From a checkpoint of a small transformer trained on Wikipedia.
Training: 598M tokens, 3043 steps.
Each number is 128 + 32 x the weight over its row's rms, rounded and kept within 0 to 255. Layers, rows and columns count from 0. Numbers have three digits each. The size before them is the row's rms in percent of the matrix's.

# layer 5 MLP up, 1024x256, rms 0.0933, rows 11-61, columns 128-255
095:110116123079119117137103118158130120128087159184078177098075133098094158117103082133123167128145175166079131133136177128148123151160124123187065140093140155126136130142153148077180166191135107118193146101112064204129076068134083141130142173126115128144106081116104160142100125142107138120162147129114129079140098133174169153109098166084140173102133138176143117173149169140160118146158
098:215104123062158241121161155105101168141179155101121176095152125110123124096112145137101134139108122170110131140146127178120095164117103132113139115130161148099140088126093134160065133087149137123075192153165132140100131129096146113127156093107127127134110149119132169110104084111092159154059079105215120106145126132175104114158091134132125108158106181089082127091069168108143097123161
087:155174146160022076075150096121124138114099071108064175136110137057165106114120175139088122103098146148153066120096135134081124136116121142158117174131082122140111094146135135073068110132161124140096087126117145097123126179190120148127123137135126160128163149170096154147161138147088130155091121157118120166095165095111097143071110169097175143123150130105101145156134112105101150104088
091:109106148111106137085092118195175131178167191122103053133104117164184081091135137171104120145121109206161109096120145136143174128145107119138121086134153145090147120097133125155124124172124115141116103137113118099126116096097112119105131146130130156068125091076104175097132133157093117117122112098081148198112110164175113134133148124125186105138148149140166127105145071110103101103133
109:020121158118111124140204151168106170116126101130117105106088125156127144176067115119106121092101147112121124124092083081103131133167181113112134124126190128102120144142101153095131134137145116134067140087150171177068057128136032049152137156111110140096146103146090128153090135100159160151137087107089167074107152121065120114135212120143105073138173127108090133112180112149142108127092
106:166151165157153101131112122107158109072093152160119131153138178098134029156117147144138038191128089067160161172140173124167084151140137135176154094123099092127122134144090115179128110070141158112115149152087132079083093158120137085096186110157099166105141192101126187134142104144191158125162188147157157129167207170137143095134137052140142101111187146125147171112131137129121137152142
103:098171094173135119148166114168147134110083163202137147163196112159074141160127072137128131146137171173173146146085118156066114137173122074104152107144130097122140187103124122122118127135123152139136121130150133104103191060123140142154132159171034180078150090123115117099098119168160170124127154133135068150114129131157095137129126086166131141062155115109073117066155137165161082088124
094:157123080116071144168129123127089173132155157135146096124116145128098100140071102122093112130124055100073140089073138111116113176113063123099120064109151146084129114136128064134104132201160130150170155165171142053114100148103130151148120116149149102118098100116137109145162167161110100060117154097101120160164112138140136088067122142123162100141148128114101089123087069194155106089132
099:090114148105088066101129086203124108139091069115134087183124123110141152077081151097074095092128124161104146134077125090104129090143141171118177154078110123109120137154087108165126098148107124164102121146142088119151140148150107118099118131092112179148146133140126142070148131109142121125102131118091157077138115122116115144115145094094123133151102149095082136094095167194135110089112
098:179107153132111083113148146186079176131124121161153124160130046120161120190122089084164084126122147117140161064140116142114079091164171145106111156131117188162185091157147158105138133146133078100116185174085094153086118115068232164120185126116103138157142121121114159121161147154119158140121057100097076110112135096138164091177130067106119073123087156121168178072089136109117168120119
100:164091087133108124101142066119111112129142154081153173111140143124113194193133134162140136136047135164057108094132141133096100206074117177137090137112173149155093139167065149153138134099128107110152158107107161158155068098086177142104144087156095149129159163172095141102068155095061131119129104101157105085107162162161108227134127149181131151121120144090095107122163157118133108165102
107:171088132158127175083131143145121094126156134137123154128140165132131148117198125183150114168074142088146134113057101095166172094127139194135206152139157114165137145138122148160144144085145117105127139111146125164090218049075162133121123111096138166115151064137130143152101188138126150126111157073159091164156144078128155114031098111192145122138099095172122087146191122141107194128123
096:160081195110137129139158117199185184111153164091117137107165114119080095089138193103117078088130130123143127158122108136124109184119063162166107080172102119135123121157105127099094082068053137147144131101146152087169091106109124154137116130139132155106149127152141172113120111100082100149110140068112100167140068110130127180136165091108125128161167139122137110139135135182112165107152
100:101130167092123106124106134097128139118107149164134137194038124152114127138168202143118104145151126135100078139155131108127079154110150184076136122104162106135051087110165132051163063144176117124177095090145176147103085097148117157115152169118102099086083145081107110105129146102092160110130115169109062131157135138114071137120147128112109136140129106092133070230116104115147049148090
099:138123151109117185127137233147168166085089172085151139166142131086151106169089129153087142132107109139088123192138120136148150148132116070118094113106155158138082109119073097148165106120105074124144080183136082111135099163147125129123129124081077105127098059124133136179149145131166101070164139086152120122178072091102151072117152122119108113127115118059167150064174127123151114156062
100:141128107104101147102144096127141147080117158092164039107126111082083121156116125195058126142131099182178136162124097158138113114126162094090141135163148119159069101146104144135112145172186127182141112178148156129100175171075147095086123123080107165134111077183097186160158168220109094118220146094159109220136140116155129149076132167148089116130119153141154150095136102111144126118088
098:104127116131127117157099119153124150090003126175111121126143113144156141116116105105091115145115131142130131129131049115076158087115054109109111133142162066092118145140109100137136145134124145141142130082146126091119074168093099165094112154123176141146120154153116169072106131181125104105128099092062097133146158119157129120201126126113112135107077154138174163112119144116129118071074
093:146140054141087179122142110138155150120076162147117117167072095136132125137125116115126085101101164171120096169059157088209120183132082129080120091121110161145129128132097169119097116161141151104129104156149088144155107106146118083147109139139089157116114150107155156150087154145144103132141160146105118119138119141166220170185121158100112135082109127065111119119107169095119191105071
094:109143103143160169121152126147139124088118156195127144124112108168125150093114076114097111164137174103085134094104099112118159138102127166140152102129193105141099078118160169152144143126164132098185184095122109168060127161176110136192114158156064186044152104097137180111146198180149163110060126127171107105138134127072159170158090123100143117151154142158114091101125073145084188166145
094:135135125105096086162137079122140130171145137144164191139122138077138064137087152109096165126190166110115157073144107115133134151144160120122117191158177144114126087118128139088095139131172142109132153214077124123195125171131132122129094150131144118086145102140124156151113148144142156130139188130133097130139124132158219137126136118086122094192152168117114081094159070127214123135126
097:102106141099170115190132167096110164120124124111105099087064130105165156119146136164158096096094124098128152120176142204140107122103090155162147094097112111097070149182113095120144099133162112073142183120185068125163180130122166135096085135135168143065095145115173121075094073193131152154132104112145121085152150119119103116077091122129119143121153120156080182145148129125118164154124
100:133126132142162140116153069113112132149160134152060121084129133182160106136094143109138104242134123124100111097113193166112166180167185131125137120141185125132086105097091122107129118144126099112143154155146151146118178087201143099143117137181128136115095105144155194121121080088102190141129134066081122195139153175082132107124120144127213080179070161139145090125117094109144067155155
105:118146133125111094121176148120147173172120123135135117143132170091116137166108134135121186078148108161042087088178165119081106133138152157131072151153119115121125100157089136135088144091121130142160117169148145110132139195134091083123100066112084148127224099155133125123153150171060100156077145140133119094168152171153082099181121182142136132161108101163115110148169165065159120134146
114:129143158150120128160143117161076154089141110121099205147083168171126114106145080098096123173069116133129129133125044101080132125083165127143139158127154087111104139067154095121143106143112089170121123135135135090110137156164152161079128142112095177121111126155125170110116147120057103110132097136115130131083114114119074093152111115103151148182073162117181172151170149119141135155099
105:144108109115113144101138151097108119115091105130112121125138060081137124145168112134114075183087138030196147121144114124106181157131171113155135123178125114134110079180097161101116144139225171145099157113196052207073121139118155139098146111162143170095053111150100147162129145069124143091148103123107128187120070142207144147128126173158179144140180141142130125101077164123156111137132
109:119177122147119202177125066099205137144089081184141141129148149137108166172170136083153129082114111113168156088112188146127125126183132125155096145101105129129117137130131127123161079084111165194136126134075123161134116077078135169075091176183139173145112082163095129108099114126095166111119103080106103153132080088174159186152137110109142133175161087106152099170105151144152100139145
096:154133172135117145083148135069160110118155161138131046145108061072152134084115069112103133136167149134119178105157122097116142082109128126093108089159092133056211063128086141140178104086089120181105145113176077162112128148105125110142114126095147157109192154095110153109133114161079130075159072128071134195114231213104140163105111139141093145117123156136092141145144089151157162098103
104:153187152120171114105070150188052139151099109136147114144158122107143050113166159099155174103120136110166120076146101081096112192094125189164164153139095152130092147107187129171145102103118087178136095093125167097137156144112120105168148120135075127203103070104112120144106131174123151062123101109117105079145149138119161080071136147117154109179107132147074125074146117123134118113079
117:108113109149175152127134156210153099217076109117098106153109137104100162080047090200102112164155095221113145108117133140104085126155144099147174107148118097137098152114092096097094132188192177119162114101124113138141169084122178140108124129112097097136108132093159119108148132083119066070052115113103085133147163084225097132129134093116153083093090113118113106128172119088118181171105
102:158131157126095082126176174139129119150135100162160083144103121143157090146071141162107131123147128159112092157178162121096119141101142126138180119094144136145130095115117103137177149136091131095112089087146163149124111074089124163137140194163158164149083153087151117105114025146153155106109142091144112105102103144110138112173159136162155132134118153173136044104051135146149103087104
094:106142131114070105181166097135142154170081076107146143159109096124164130087171080128115084095140108159129115126143165088145140132114094135103092146125149133164139124144085101149080140110071142132150122136144080181081108106113184132106031122106178130070114103103087134149126084116120112111106109049119047138108129072102114116130097134154101173140153098123158193151109128195140160147111
096:150163129106121128097129138104092055083127065148112085121127112107128106095137128160093156120139113083148145125142116131112115117107143157051094176168102125193121092107149140139140126105134087102122153160108103124084127115162156175117175075178154138087123117159103121118107115145128097158178141107081112171096165217135045152044112116124118150112176120154161124127148070090163192135182
097:165120081134114119121156104138054152135115117147087133051137120092155080160116147117100175152154060116125148115134053146134141106149206112104144103083181102163069066131156136151159082129156123117107117063133128123143124125091128088157138121153174130098152132154189177116096111103152118108116157058110129131174117120157176155166131131124084117138104168178026124117134146097120081133139
103:151069100105129195176089144188093106146117101094165123095180113174190137110107096125108102174103133132128137103115153175124127084149115194081134140181133116142133135120168126183167136108122137139120086125133143096125170118173123126110158107123133182157174047106147134137070108057191092170150154125083119126120090086166129131139180132176129133135117155150078128105129158122130151108135
104:164103126139103146152156140152158081126144101138145135123151125113083102030103175059167110120189167091075117109144118128077161134129156158130094140141094088078099101162125142121127097209179114125155128128089109112084086129126125115109148116133082128149171118119102123171074133067087192102111100167120116183162114102093122118131154139146133153117100093139078069065137117125164154121155
095:099131145115105143112105036175145071190042161098168107104140128154102139141141108086151093192145151145183150165115138130126132076119110080144107162133051104104090147160113130130114132170126139083139076177167126177146092139146099106170100190159105131096120165090148110120139148138062160125119157085115176102129146131148147142131095134109173077105094083100115114139126083179106114139165
107:192128114146123129123183132110129115100115135118121039102198134131111116084164160137138090097047156064120134079133141110145139105113074121132111131185058086139154136107092119127144086067144163148159171165132125125159116131087106213090144097190102184134116126074093162117098174153102129162098116111105095120096091105069175141158154089180152150171116155109079152088153117146160138150172
097:091110137127177152144156086167125110077103090209102119138146081172055153113110170146151158162134096093116049147126117104176125102107113113102088134109082120061133185116117103146123134118091144141114147117135107097141108125171153172126083114148157172129086165132177138114112143096149120122157053105123135140117087116193164099175131064162121079123161137098074082131100114157122137104131
104:135163136129066188147102150162053117138180128109056147088158143111132122167134186133095157128180111183103113080135140125100129191148077137113113147143153116100130104152175142143113167129125108169200151118140164105085127049101079168117134083115147145097127147157108133111111092127105138166099107053130085055137118070129182127088174136156120099126146100096126066141100114104152163084133
103:146113132172147117133123114102179168094078168148111117142113133159134165128198137204107174100151068126131106120160151117123111102123121092086139170100131110097095096143072075160168154119104177114092143168106103076123150085107106098143112097163050110080132125157117071150160117127176159124110199099193107135116160072150100125163153173135155091151113137098147146142133127188062106099150
101:168116123096102080113110174103142169082107121153147089175155102182170130141129119179097139172137110094161093058113115094092160136109082153178099067148147125121077099189160153126145135120128157115145115194078095126138133120145106215095154108099142135165166114150110114099132168131113106115144088096108141166122136126105186132118120120182108144144103118125191117116106099144122172162121
104:137187130083094128178174164084132095116056144063172095202164160137167151126120124144092090110145110124084122092146136128114126134157148088174166122108163128143118097128116195093122113154148100125166144130140106096142127061167089076162133180162098164175101092134123189176150113086126108163092116056138123086151083157106136143083171111126168137165139080136139057089098188104144107138131
091:099093153139145063117106142145123129143108147083157096121130084133125112164143113120104125138175103152118164126105182141127135178053084069124124119110174176118150120147101118092184114133095107154147076136140192199170127084114114167087105104096063126210135110137123162186138133129189125091153118108123106108125124159155094153130071109144142133115145120081134083118129135167097119162114
107:134133127147124109149219086171091121121122076160137178141146102104169130139137132097120083167089155154119071078155145228116115137140107110124106099116182124140108179095092112103115138143161165146098127129100101086109183147158184126125174120133056111145096083131088133101128090089135142104149108116209135130180130157072062196228143141108093125096105108086120112112133156072112108122091
100:078148156142136151079063088144130114109122107137175067161108113182130134139142103180163141121144098121095182117093149152119142179117150072097134166200172132123112165150098133113195162116138139139115131115057107119106169110104141089137124129130173160121122071154073115066172157095131103077169152128098100154158147210168136149125152046055125130172114108138089113183174151141099114149174
103:128086048176061182151166161150156122140158131133136086147168110167130096084130122146172104101075051081107103149143105120077087104088139153063070125154138118129150090108125122153108144155083126126126113127128119118168094162157091089133122106140134141168103096127111131145150106141140074158162172123095119100130167128087112140132167146122109109074198113133171122140145102057176165169124
098:142111135180097142155165143176108073137163100092166171120133041174174151099138155101098139173167079162161129138141131122103148134127066112139149121119098091107106147094130099093147163187160131142165127114140160135127053165151104085091194069064126128127166117136121118151141166086129171102196066146107133118131102104153144158162110157158108107127083190156116122134167120105126123141114
113:093156075172089107127104070142134102197142113106102140095166095138156069138075077160102139151074142163092203143137157132136145138139115155134076140177079100193107160118118107138058125106119111150141132131081142124195084129118208089065148154086074140182095153136113132114170157111091100089062127117156141158088172140146128112163118143155158098156178107140153128132095100130138143129101
099:159137108107156158120086169147143150092103149057138168138128124165192053153164117111067135141149110169101134122116114201152128136172102133178153134119164129124134141073127191102082151181151093103086152153101145098138152128136162068157162112124166089135163081209154136134098075116168144093101164195099118155132081100122165142126155117119119065100124127128123110194158126166110147110124
094:087124166157168200067175115108114156123078118101102097123104129146141180075122162158158134125170137123086165148125123082100114140139123135108130120145174086101107184146051160115119128128141146064124069140151112150112134119121130174145106136138107108109087143146072116131100120147154165123160097139111075098131131125121155170168169083059119091176110111207163140084139126117186141167097
101:131093148134055114107158139166097146143117066115110147122096085116084168131109098159158152105141165124126157122156083155157166105134111117150163154144124113134098211120117114131145108139072128111114147107148118193160097120113127158166126124172177135177138146108063106049104111174146176149089116195113119079130148125129164088147172073110133113111113144156135146070104141188168081118143